Weights of a small GPT-style language model, trained from scratch on English Wikipedia: width 256.
Each number is 128 + 24 x the weight over its row's rms, rounded and kept within 0 to 255. Layers, rows and columns count from 0. Numbers have three digits each. The size before them is the row's rms in percent of the matrix's.

# layer 8 attention output, 256x256, rms 0.0445, rows 0-255, columns 128-159
114:116136088123084117122116131145101123132146122128166108150154132146096125129110110128168157152098
096:120122169127145119124139149120134108110123130151142125133102120134154097152121122105124144112134
107:083117122157151082120137142147167134137132146106165146175156108146073161116133130142151145100121
092:128109128095138124114157127124145123119114127138125127125098090126139127129125108125138157145132
100:131095135130146137128109138100115100128138148130130101136152158139103085106095096131098157133148
095:106137143149137155126113146130157113138150136120124087092132114137147170157135116112142138124166
095:119128140150142124140106127109130099122167124128135135124108090134126138135112102142105086113127
107:121126092136125145109115132123144101132102109117132133147085157114101123121154139109113124113097
095:121134091134139136121131097144136146160135132106124131146148108121098145135128145129130127113119
102:109126157139141134107153195111134159124107127140089144104130134098108142130140122153124129147111
099:158153140112122137129114111160137124140132126133133169106140134130140121138130140105143117134127
092:155136149139115127158112117089140107097137137138160120119104099139145116123125114141111097135134
098:098113120103121126130108123124130125147127128134091123127140138112122138123133136122133119119123
093:130096118094118150124137132142152153138097164107145103138156144130109161104135156117122150123140
094:104130149129158156096100139127124125103128118111146165111121117128129132116102149109095181081119
095:125109153121136062162129090106134148106108154128138147128119127168134165118135156155120126085157
100:158146153151121092139108134092135105098167128144113123112115115147105136123115126138137124130123
099:136151141130136117120124127106122109119147119129139142100092136120146117159118109147117104149128
095:109119118099124116157113093120114151166107169106117120140152168146108127104110144179146137129128
100:151137146150149116135139090133126134126141113130125142103100084124134174133153152143138083123153
085:155118156141127134127130126140099102096138086119134136100098163124133108150157118118125112128158
096:119141106137097116154077080093127096151151146115128105140145109142137124131123143139117111126139
111:106139147116126113088144129131133105122092133145113157121156105105116126132070137117126143125126
099:141133110127126110131160120156120147159161166127148108125137117159172096163129093146142146120119
099:136157143153110137136131109120130114098125102119141111122139109113149120118127125110130178117158
111:140123132097130153127147120128108139110122113143104146146100108111136107115119108136135115135117
101:126117121139144140121131143159156131157136120128121132138166136144125132123183133103134120131144
110:114122091117130116088145114144115122148124111121149128158116140098112171119148144130144140128096
106:156146131147141136122142117135123137135140102126131118113117143118154138140141101159125148150103
101:086120115143124099134130142128151156142118152103148129159152115118115123111149146110155146097130
099:126124121152119133154121114120143111130132145122141113138116151134105141133136130141129132104097
096:125112149145148118131135140126149135134140165118116141143146133094152131135159142089107120095121
109:142132145165146118156133100108104139097141113100123138105113091132149139111149146146113137101138
097:138113125172139096137147098143114122127129132124085154117175111121147148161121151149139074114131
088:109079124131126119133148098093122097126140120108155118136148111158121109137087118137075161139158
091:131129138151133122102142153169147138134123129129109150135115141117116139139129123103114139107121
099:151114141137127129157125138121110125102115139147132119137109132165114082141107105141125096133132
094:154115100125120116130113156119123128134127194128144133150127127156096109142149149140112137102134
078:149150115103137140129102093125102126109108135152149117140126130139161092134127119134108126146119
092:130131151098118107141101129133144118137145148166130123129157129161147125139114116127149104125132
106:131158125110113114153129112118129140144139101113119130105154120108198154139128131123142096143130
104:146119157145113122146076122078093130092176118172110124128144131174126095111123124150137123144131
084:126105123141133127120109136148116128121120130166107117143148146138137113143093141120102124093104
102:110113113126110144121154132139109140118113124078170116159106097123149125126125151137145167099115
106:117119160151157128105123148132131139119137144135131148115135134126096111138106110110128128125144
099:143104127155147157140139174161146098158124127123151128162125126107128124139132100110110154119125
093:154121140141161103133140110121104142112124114127105135119109107113130159141119156169131106121137
103:166145131156093124175113085103102143129170123140099098161142130145161117136137083152134103138104
108:146164130121130095137155122111124123132108135123119118118154147178142086161129121111146142164128
096:128103130112148141117119105104156118142102098115152124135124146107110152115150150148079131128132
104:133095125115112109109164125160131138129118141101132124122145143152128132125126155115159167111140
099:116115110120127126134130124130147136154121121137133126133168127128121144127139134129117145127118
096:126125112110127097141126111156109090160130148088125113111114091140124135116130099134175136174148
101:096110126117116117132091158122149117131134147140114107130142154139071110130115137116137179130165
105:107115127157154121127109108151147129167134137103141158124149156137110151137125130117108109113144
101:112118159113105108144130152121165152132129150186120130124138122132123097118117107120123103124163
112:153141117136139138126114135145113125129144128135127158127117127110142116132116109145151127122103
115:107121095132098152120137133154128105170101107114164104124135125092122123124119109103182157154131
094:136116157134158138119126125106148132129131159124120121097142112121136125124103137122099151122162
088:125103129101088172128109103132142103124109073139161119143118130121161114164108161152111122111149
110:160145136152102153144136106124155125112125159127086152134131129104154115126119103120124089106079
103:114133149140119125161148126114148118112100156125090152135152122092124140084122152137137116122160
095:135110122087108167146118118120121141123124145126126137172117120122150116123150131121135148123117
092:111109134100129124107138124130121154111116142134117138123144076159146147121134148088151127087148
098:123111123138137147142088142154152142158110146114145134166126128146112126140159150121120128106137
103:175135132127147143142102101114084101125152111150089156084091124113118131147144132136111105164107
101:154118115106112128096128122117126141139111135158101111125136120154093142130141137150122104139108
092:101143096117111147117138129139135086121133126114166130151136104128135125129132146120121146115114
101:121146118121111127121177134148154155164110133137131130119136127141132152141132119091165112129142
094:141166131128133127114135110111095119116153124122101116100086114122149172141155138161127136151103
110:137119140131129155131134141110150104114134128139130109149104126097125140128137108123102144115116
105:155138131118111138134107117136153145127138146119126120120135157147127119142130085085146105131150
093:148132128123163127115135167148159146159141112109139122094122146137115145161189093163126136132113
108:139128124156111140157159097102118114130133096137141140104152125121131094121089129121116113153141
117:120120157154194133095124135106153103098103132090126143131115104117120190111159132132099132109113
108:148160128119136141113125141141136096130113128130106148106105142130114091174135103117115107121112
098:134151126117110138130136089124104123158113125116142116117139144136143082122105117143130144159121
105:146132107115142137113115077140146115152107095095135106100121143138150146166129128179124120141097
096:111133089088126119111101111127130114151108131147140128157109140100106155131147152155092122143119
099:122128150103153175100134160135130149134106119105118147123114136092158148139166138112126137118131
100:140105109118153151090125140147140102124112129104191114203116121112133139120167139120149158112123
094:124109127116088119145146164139144144126111139153148126175145171091108139117118133132121141123107
110:128111133116127151128136135107127116096155109135159090138131127119139110112122117103151168138143
100:121140151168151123136133151112165131128138125110147131112146140135116130128148124157132133121129
119:161142102141125129113130112135090128127145095159127153097118133135127093163116130124126109135115
100:155116130155123141092133163141154134133125135109106103144123130150121108142151122104133099131081
098:072095163143149137123107155121132142120121116156119112141116193093115119137113124155097141136135
111:124137117107122141134116143128139150101161121150137097143140163141144151153138129121130133125110
109:088139089135145163138148106126152117146115139100152120115132153109118111118139135141117166144160
100:125162131139114128134096135127136121129157116140125132106145124148129102161124130110149139125171
094:109138154092136135121109181151140146131153127104140148114144136165127139130141134101150117103119
101:145129142150119144121118144109102142092150117131135143160115157122135117133155127130111119103091
105:122141110133101130125134134102114122096152113153171111112144129114123121140094127129106192119128
100:134131158154131132124131126132106133121136112126120173123102154129136142142109106138109101095115
095:116143168145135113154112144091140165133129138154114135108133145150119133123168162116147119140156
104:131142131142116153156115139111123132120156136122143107115147140132141123144134118141138109127138
104:159124100111131136119116104150091087084156145133134124140097101135141120128117147137144110143116
104:128105142099138117113120124146148106142120109162117134138125108112127166136122142150136124165101
111:106135116101117140129101152098115120108125154139121110136127138154128122123141144119120143132147
102:137121105108155139081123111154117143135116113112116143164112164133103156134146136151101121129076
103:141112130136124140139157158116133166098111158126163127121154142154113097109110141122166176101129
111:115113170124160142124101160101126137098146143129104144134088139124132136126146108164074135114106
091:074139150106144160190080114114152149122154173143124159163135149108107124132121129134109138132114
107:123115102103145118110126114139116125139101110117121128135131137101133171143156161141128126142126
100:149140129104143113127124125114117107145118099140160127162120144113145125154125115172117119141076
081:152159136153151146165111117119131111136148137102128132072149143132134149147149164140112153116164
095:126121149156140133144125127123124121144135118149153141122120115076142137132113107143113148116136
101:119141109139103179124153149156186149141099153127125083167150121131138112086166086077133133091150
097:122116110139116117135153075106143090124088113136127128107113132107120119141091122112114111157103
104:150100169134129159138098153132103130106159114109128160097125131169130077159094121145131111117124
099:139125142128145121130126109107149169145125131125139118093103157145140143142137161153125135135128
094:144124147146135108143129105088131122132124121115125142116114118126122132105130132168130106125151
099:104152115110126145111149142126116097116110109109142156073116120115135118170126132099141147131087
111:114140125130160133100126110153151135136113115133150142139105185121086134123128123105132124129121
105:120148113093112108140101088106138088088115191172127135159124112168114099077138141085104167117188
097:155156190138140117156120138084120133103146109141116154107086117100131115151118120162137079134139
101:115166115138098107135156135106139126111133111153127102128137149128105110128130119157140135130131
102:085128138131126127149153175127149142151123142099104122098139107141116127128143133129140152137160
097:175127121148142165112121116144105125074161100114167120115099152152131123147155135114137108119103
106:099136144096132137139118151113147139130147107128138107118153133144135130118136114119137129133125
097:121161134170116115147135100126103120112131139130111157109104107141136118142125139136124113119122
090:168120126132131146142137122131126134129139162108131096120111143123146137162139126112101138119137
102:118110161111123103127135114113111144117111157153120125099126151144143136131095163133105112132121
090:171118126142088179160108127113127134103135143115130116107165125131119103110152158100137124110151
099:121136103154151117125136111138151121160097154104121120159116109104085180098159138112137147120135
103:132179148103127143166099095102169125111139154171123118122160146150132153124135136140134145120146
103:083099148111107143122130146129130150119149079127119083133148148126143136131136126140126108154127
100:124132133115143158128143126124165101115112123145153130158115133082135151136132103134125179113113
098:164147163102080152167105147112125148094149133159120086152104180113144079137109091154124128127093
098:129126127146130119133137119121131129121165138145130122128139132136130118118138144129123175130146
103:135143120140131136134136111136118117100137141128139127140138136120124138120127122121101122133133
092:133136098127121089112140100137103139168113143124147129112126119111127159134131136130119153164126
101:103126133115146142121100120139161142155109180110105140120115141123121150096140107121134131096139
099:126126164157103113118147127097123105086115149142111120140129141125123108124100133119103135104127
098:153156120086107101148117112113127128121124187148124123121132141131141160115142161160092142139150
098:186089117127080118146127128105109107115129115142162099144158109109155111116116170134100145117162
099:157143134133143166108131140144089098131125104114147169112126123090119111168128142114132092139127
092:141147110132105116110124122133143143160134126149116115115182118149125128125116121138161121144082
106:118144114148121128143144095114139126120128121120118122104122109120109136128115113133152143142143
094:157146140119136137125097117106138116143146097183144096122121139105171120141142144129126082188119
097:109127118139147132135135134155142105120118106107142159134145101111143141137131132144120116126120
098:107126153126124103132151134111129135142124151138098146067104139145137137133139139130110113142135
102:107149114098113131165110131107142119110142156141128116124145124137111130104104140145107102152172
093:129128127101142135155091139150138128159142127165149141142127128110120127112143119137138117128151
099:152131130117125095119130128140140113118127132144123104116116139133135121108112101134130158122100
109:134118124159126138136156125129151101112141132113125135131141129140097108121116101129148118105108
105:150139121139138131147119107084150120137106119125125128135108128111190140136172136145098085144144
103:121128092121101106173145101131140159158131162103136120130114141130151122120122127168142148125144
093:177145130141149099108125140125102162123160105135126104138118153117132138147171101138137145138096
094:109088122103136138087145151133131109106078128123128171171102104109123130129113138142074142109107
095:144127141115148131125116121143128123121168124156137124104169150145151136130146154125150131138144
094:134155154152120119135117120092150112128099131152113108105078109136110110140113113145140087151133
105:140136150181156143130132114116139138134105110092150129133115157113128142148130148147109116106105
097:136107149145138119115111140162159131122127123115106120114157113141118116141139112128108126104146
100:103119134122160143129159168141120128148111105125135137140116152107142136153129140135140103132109
100:134147124165125132132085105122144086148117124111110134079096147126087124142126128178105121143120
102:123120161142153131108086150118125111143130130146147138130158143136144128155104127127119112126097
099:132128158124115136151125127098105150129147092141127139084140156113134140130108131145153137158114
094:096140132139126098151157094121112137128115079116116154147164150105162146116125143134139107109124
097:142132116127132144104139141135129142099107154171130149130136119116126142155123153111129112151080
094:100090123142145128103139150139104107121145131103112109107130116148141136168140165111141136116120
112:097113103156112101135106127078112133131144140111126114119145124151129129132112146148115135155137
105:118142115132129175144121130113121132102123125105143166114127143146131099156100113092136135121121
085:134115141126107106111131110124153138130110119146133125161155149094126158079112136124149088113120
106:137122164117147126120125134128161120117115120110144127101121106167148150144116132125151117132139
102:152155124098126142114118123111106106109131105137136127120092123163161127135133111154096087125125
094:108108126111122137133106171103131116122112116129128093126153147118118097155154130131135141125118
101:100103128156120142162153125129124129130129156132124121146125075098112122064108115125132133129128
097:071137151114145095154122125122145133119166131120140152104156149156142129143079109151118110112133
107:140155128132124092148128115127139138136132126138108121121139126147154131124152115148163122137134
105:120121123147140138089162137138124116134106115109134139093104108147123151124138157107146130112151
092:102129130140099131113148138133145172129148104137135097148130122134117123115106101107169134128133
097:110124161145143111125178143129131123137113140109117130092118141099136141170103106116133096139104
090:105120107157130122160139157185154144168135141112134151108158142129126154147132108093180125159154
104:152181093133105181141105149143139174141131100129154114141118152107123096164148079111187135154099
097:146130109115125114117175109156117111138108120123143149140114130112095146158116159115125117121110
099:168135136127132125112168104122115119154105116129123129111132116113137108135099110134123158128120
087:138126146124123149149090134091129140109173099178161107140121135105132116124093085129119127146129
108:109164118163111139150137105172114143194116121107125123107128092119118127121119105137159123137130
095:140124126146145115131125111147123093140131086084159146151112128109131148147130140136109090102153
095:138136097132107104131153089120126073127129145118175138150103118117102129117128138127090168142156
091:105141126139121124141118137112116153137158110125108139100129115118162132121113150117137129099106
108:122114142136136109136101152111079161114139085134090163117114143110121103112117098138136099137118
104:149121148119151149106118144140129087110138113150098140133111122138124104118161168131106081132133
100:118105105112137107139111126139096110122131119095144142131144103148154134123107143137119101132143
098:148127106127120136142146144145122116157102127119125115128124093136131130125144154142152148127151
090:104083104119124134136141133128117140121130117110153103127131148120129147117135157117124157149132
101:139136115127120119123150093117122138096127140120132127109141131125116120107102125091123149116132
089:096126097101116176148093104105102122159121113116110131120107146119139138125134105122142136157128
098:133134145133106122138108130106122115121159154153120124111105120141106116117140140140112131133128
096:118104130153122130115128119137150129148104122109094123123156094104110167128118147097129170097110
109:133104132108127164102154151147129117133101085114156150129102115110141128146127123121123151111117
101:130132123085135169090110130124095111117118090126143148137092116100127125137149134119106139122118
097:122110144141177144142067143117122112094140113103146153142102123148129115124137139101090134118134
095:130127134112142095118130137153116150129160138121114129116124129150135146133139145152143118125142
105:074143129123111127111105144151150100113126164127113117148119168120095116146078094105122154067114
093:140098129166113132165109129124105087127123127097121112123104133111137088142112119155134116123119
104:122135171136110102149119141109107134117146127146118126114152134173153105143113116130176119145135
097:153137114118138151111096144157124133146147132123153137133135159157116111152133145108130119122130
105:141135153123154118130142110103114115128107141104091172084103103132103131154126134154097134133132
089:132155149135130128142137154130094094106139135119110125118140126107127118132105096130143139127111
107:097146123109133103125159128125156129137130139134133116129149100137117162107143156162108174140159
096:139132119109132102142146109124114140133119142116135122100116143123152134144112131138129148148109
095:148099147130155166088094163153134105071135106165097148157116134088128135148136117098119102087085
106:117127132121146127139137159122104129096166113153136131120137094143117140125144188131126101134156
096:113125148142148105122140125135145135167102133091093119086113117134144198138161156182144123134152
110:117142117151113138128105150146133149157136141120117117120132166120118111149151106119174174123130
089:100123129158154100136173127121113100147107107117134153145119106094115151125126160144136143143158
104:147153126149134090105131113171150085170081136090123136108096135128144141150127095146141094151114
107:167107112126133166081118122142065097098111109142089157117088140123123101166131158117103084124102
101:172098117095139121110171116150152104122126162097170108143141121137138147150146126121107148116140
104:121149127110137169127084157097119151126169104144141132102138128124140132156136115131119128149113
087:134127087115105135140176125161131118151115110152088132146111127119101109102133093110154130150113
097:125142135126145117104126178139110156117139123137126145163115155120106125133136128128121120134091
086:095094114140105143108157144165139127141114133101145134155136140105099117120141138099143145120128
106:124129137155118129150130138129128153135133152135117158136106114143123125131128124115156112110132
088:093115150115156105115152132136109132093124125099123139107099129115112134129098148128087158113134
093:109157119154146143127117134112139126139140120110134126130143096107144131121133134123122102120127
100:133142093134119137118141151127143150130124135124115144156130143143093090107126089114114140131108
109:113115134151118120122150131111112145104120131109145127135132158127082131142089121138125149122119
110:100119120092124138143114142130123092126146148122116112122123119155095119122112139140098137132147
107:132141141126118127141155127132108127110123125108138157094124091160168139157127157139161095138134
102:105116111152114119110145099129117128134122136105130134108147175153109144122099114135114126116107
097:150102149114120114097159148135135130160125138121133157108142124092137148144126081110132151145100
101:111121164149133149149142128119131114126138144133119127103116127094117124118091156132105141129160
092:097143137131146152114111155146127128108148104110122140130123151122107124139128106121111141086104
094:098109147131121115138114139132138116106153116149145100137154153154106130131114128133140105129139
098:119123137114100127175101119095130149093134160170095135124152115146111129077080119157108127148143
098:075124170145141107134148138104123122134101090127138123097161133139123130132098130139148150140139
106:154128104136118129144153109135125107120114107120122133113124099118155132129115132150135124146148
107:129157118153118104139174078112119123136143114078124128130142108120138165106128140142160125109120
092:171095082154124170119183119166119085127121144108186141125112145106118112163121109096125155159122
108:096147145123137135125134156126134128128116105118123168153086141101139131136134128126100126113131
090:075122147162128113131131118119147136150111108123128102092116155109126127129118120119137154138101
106:127112159160151090107147127131134139116130127098138113076126148166153119149119126129119113137158
101:126129110102117103114144131104131120133082150117132158150118139135094113116109151108131145137127
105:136159132133112161151095125096111151124137085148128085161129135130156103147134095168134080159108
093:139111124136124139127132113124115098124124137123131125099105111137149149172100151162107104152116
098:111124110117111115166117123138106104137149157129136116118125158143130106150115146149099154144125
102:149142128141143133139129124140100158129150125154129126113106133135137107112132137150116126148134
107:116123129134118137167097171121114154111156137135095155127132135167090115130131115151159091144117
091:081101148138137122131117155158143123151131136120128132132127158140070129135132147137132125155152
104:140124105091126115150119107115101162123115174133125164134112108153098127101108171120122145138166
109:118145136149123119127077142164121067121134141101111140133117112131157102164121117127115095071105
119:152136127111130103143109105117107136137167156149117109130130109137164123126116122151120135143133
109:127152132106078082141115114113136160151146148166140103112167159154160133123109144153142132129153
097:121134152153123080105112109141097118128153139136114124127125145138123118131107123133117115118140
111:155113139128144145148088131099141125128153126141130103116124130176167111140115102135133114133128
104:099143154131135143141128154135163127152136120102125139079136121118130144137134106124127117123155
100:139115137135154130124123146099159136141111137121118136095113107144117177115143128180111148145146
091:127124116128120109109122127129092121113100130117094109170119122100142146110135126135117101106087
109:127094131146163168092112112136118125115125144096138153115093123130149138142129152136086123084090
101:122146156118116116126151110124111130110118126138103152100154147137139106156121118096143117137119
094:106117110138115146146135092122120103155108121112130133145105133061150169121125155171090143115136
093:131144136123128113141145102131147161172122117097141114136147151119170171132175126126126121121111
102:132122130063118145145123155145128132096117112171129111148163130129141095114128131119154116132111